From a checkpoint of a small transformer trained on Wikipedia.
Size: 10 layers, 4 heads of 32 (1 for keys and values), MLP 512 GELU, 1.81M parameters.
Each number is 128 + 32 x the weight over its row's rms, rounded and kept within 0 to 255. Layers, rows and columns count from 0. The size above them is the row's rms in percent of the matrix's.

# layer 7 MLP up, 512x128, rms 0.0739, rows 303-313, columns 0-63
size [ 97 108 100 100 105  88 107  97 102  98 100]
[[105 129 134 172 111  38 138 103  64 143 166 104 171 131 116 125 149 151  56 159  96 145 149 164 108 101  72 160 145 151 190 118 120 148 203 121 101 113  48 141  73 139 156 111 139 117  83  83 136 111 164 133 142 118 127 152  89 145 125 154 137 161 111 156]
 [123  87  70 157 165 157 175 152 182 107 138 134 125  94 132 106 148 104 172 159  66 122 149 134 103 152 114  40  75 141 134 139 178 149 114 109 131  97 124 174 119 169 141 104 156 162 155 139 137 140 185 150  84 130 158 126 144 110 165 108 103  93 178 163]
 [114 110 104 127 141 140 137 124  94 123 167 128 116 204 161  96 185 224  97  92 190 138  92 103 164 123  93 118 189 140 129 107 118 137  93 130 151 120 135  93 125 130 161  60 123 156 107 142 142 115 102 113 148 141 111 135 161 160 171 109  89 118 162 101]
 [115  89 152 154 156  87 105  97 154 147 146 114 167  97 131 148 186 150 143 122 140 155 135 146 149 130 150 134  55  37 165 142 123  98  91 165 116  68 116  86  43 127 114 162 157 170 136 146 105 158 127 150 154 117  85  87 114 216 138 176  66 151 152  86]
 [131 148 171 135 227  72 187 116 123 116 125 160 154 138 119 150 157 122 147 131  99  94  98 131 141 127 162  95  99 148 105 145  90 157 120  97 166 158 108  61 107 141 123 108 112 142 141 146 140 135 137  82 127 139  64 155 146 110 127 226 105 131 126  91]
 [124 136  36 155 143 102 108 106  59  95 153  69 159 104 162 201 193 133 148  90 132 174 125 153 128 123 125  94 124 114 140 162  91 102 110 121 113 139 102 207  98 135 125  67 122 186 156 122 124 112 143 136 120 113 114  90 121 135 155 133  90 211 111 100]
 [151  95 154 113 135 142 151  64 106 116 112 155 183 156 127 146  75 153 137 112 148 118  96 192 116 143 149 113  69 130 162 123 129  94 152 132 133 117  98 145 102 102  90 131 158 181 103 173 116 198 109 133  68 135  64 111 136 119 122 105 173 103  98 148]
 [124 122 151 171 110 121 168  93  89  67 140 120 173 114 179  97 161 129 132  94 144  72 104 126  90 174 123 133 165  89  72  98 139 102  94 175 155  94 147 176 145 168 148 133 122 209 123 177  85 137 134 115 146  92  91 186 128  98 135  81 118 123 159 141]
 [125 126 109 120 149 125 108  54  85 122 182 127 186 149 149 133  75 153 121  72 137 155  98 133 177 133 113 100 112 101 169  63 115 155 102 148 131 153 148 173 110  54 170 141 126 153 166 165 169 140  73 143 121 160 108 155 115 171 204 149 154 111 109 116]
 [ 82 118  84 102 102 135 163 164  95 148 148 119 150 100 149 150 201  86 133 115 143  94 131 117 190  69 155 147  98  83 173  92 216 178 161 128 111 137 151 150 194 121  92 102 138 130 116 141 168 150 101 112  90 152 120  85 133 121 179 153 172 113 124 144]
 [110 143 138 130 136  89 105 125  97 131 162 206 126 154 108 122 193 100 103 133 132 131 109 136 157 106 107 136 165 136 103 173 169 117 127  99 100 150  97 102 125  96 192  64 155 154 181 126  93 127 103 136 113 135 135 180 125 102 143 145 254 186 151 107]]
# layer 7 MLP down (transposed), 512x128, rms 0.0588, rows 303-312, columns 0-63
size [ 96 102 101 100 105  88 111  94 102  93]
[[180  94 153 146  90 164 131 146 114 122 109 109  82 194 116 141 148 130 123  69 139 119  97 182 159 115 138  99 120 160 137 105  95 179  48 142 179  60 148 112 125  96  84  43 147 180 176 179 123 135 125 100 163 167  96  61 123 155 144  78 114 126 122 132]
 [129 186 180 176 131 160  93 110 124 176 122 124 149 122 141 140 161 126 119 106 145 114  99 181 103 135 117 125 119 115 112 166 121 152 149  63 151 171  98  69 143 118  80 120 120 105 110 123  46 137 115 111  87 121  65 110  80 130  96 170 130 120  99 114]
 [109 139 123  80 115 145 187 102 129  81 108 216 103 145  90 177 102  51 116 173 126 107 114 168  65 153 142 152 102  43 104 104 131 141  65 111 111 105 119 200 150 135 159 115  97 125 120 106 146 122 141 163 136 109 164 137 114  91 170 119 159 209 168 144]
 [156 117 117 160  58 130 113 126 121  66 135  85 161 122 129 158 138 108  89 121 113  97 150 130 130 177  91 108 148  48 104 103 149 153 142 131 162  84 153 114 163 150 158 133  89 100 143 107 131 141 102 139  95  60 140 126 107 176 177  89 117 148 159 187]
 [132 120 149  92 120 170 130  37 137 132 107 127  48 122 118 104 104 112  95 126 148 129 134 153 198  72 112 107 138  68 132 176 153 123 138 133 120 133 155 160 108 143 159 182 101 131 116 148  93 165 164 110  41 135 119 104 154 137 164 151 113 109 126 112]
 [126 146 176 126 158 103 127 117 200 158 129 167 128 168  45 124  95  80 140 126 140 166 100  72 116 154 166  83 176  86  98 132 100 114 117 143 122 103 171 163 146  81 112  93 111 103 179 146 138 135 161 171 116 144 143 173 135 101 112 139 160 167 143 129]
 [214  52 154 191 139 135 140 125  97 181 147 122 136  80 103  96 143  59 143 168 107 143 150  97 134 130 145 128 149 117  89 121 131  96  97  92 139 131 134 165 130 176 150 114 147  79 104 150 124 123 107 101 142 181 142 130 178 152  91 119 127 136  68  97]
 [148 178 114 159 141 114 129  98  73 140  61 129 112 125  96 116  98  84 185 147 125 172 120 136 192 158 136 117 179 164 157 208  85 179 189 147 115 105 127 100 137 131 135 131  87 128 141  77 134 120 131 162 145  89 187  91 120 141 154 153  87 163  95 119]
 [177  80 152 143 125 125 116 152 185 140 165 150 154 145 161 126 116 105 138 118 207  81  77 150  80  84 167  88 108 145 122 142  97  92 145 100  97 119 134 155 136 139 129 138 159 103  81 104 151 115 116 166  95 125 184 203 159  42 145  81 175 149 114  95]
 [165 174 116 140 115 145 137  72 163 114  83  54  90 129 136 131 108 162 182  99 124  95 118 125  95 150 114 117 151  82  69  97 103  83 100 165 151 130 159 141 105 108 101 122 149 142 163 163 130 207 129 181  85  97  66 146 141  78 140 143 164  79 149 147]]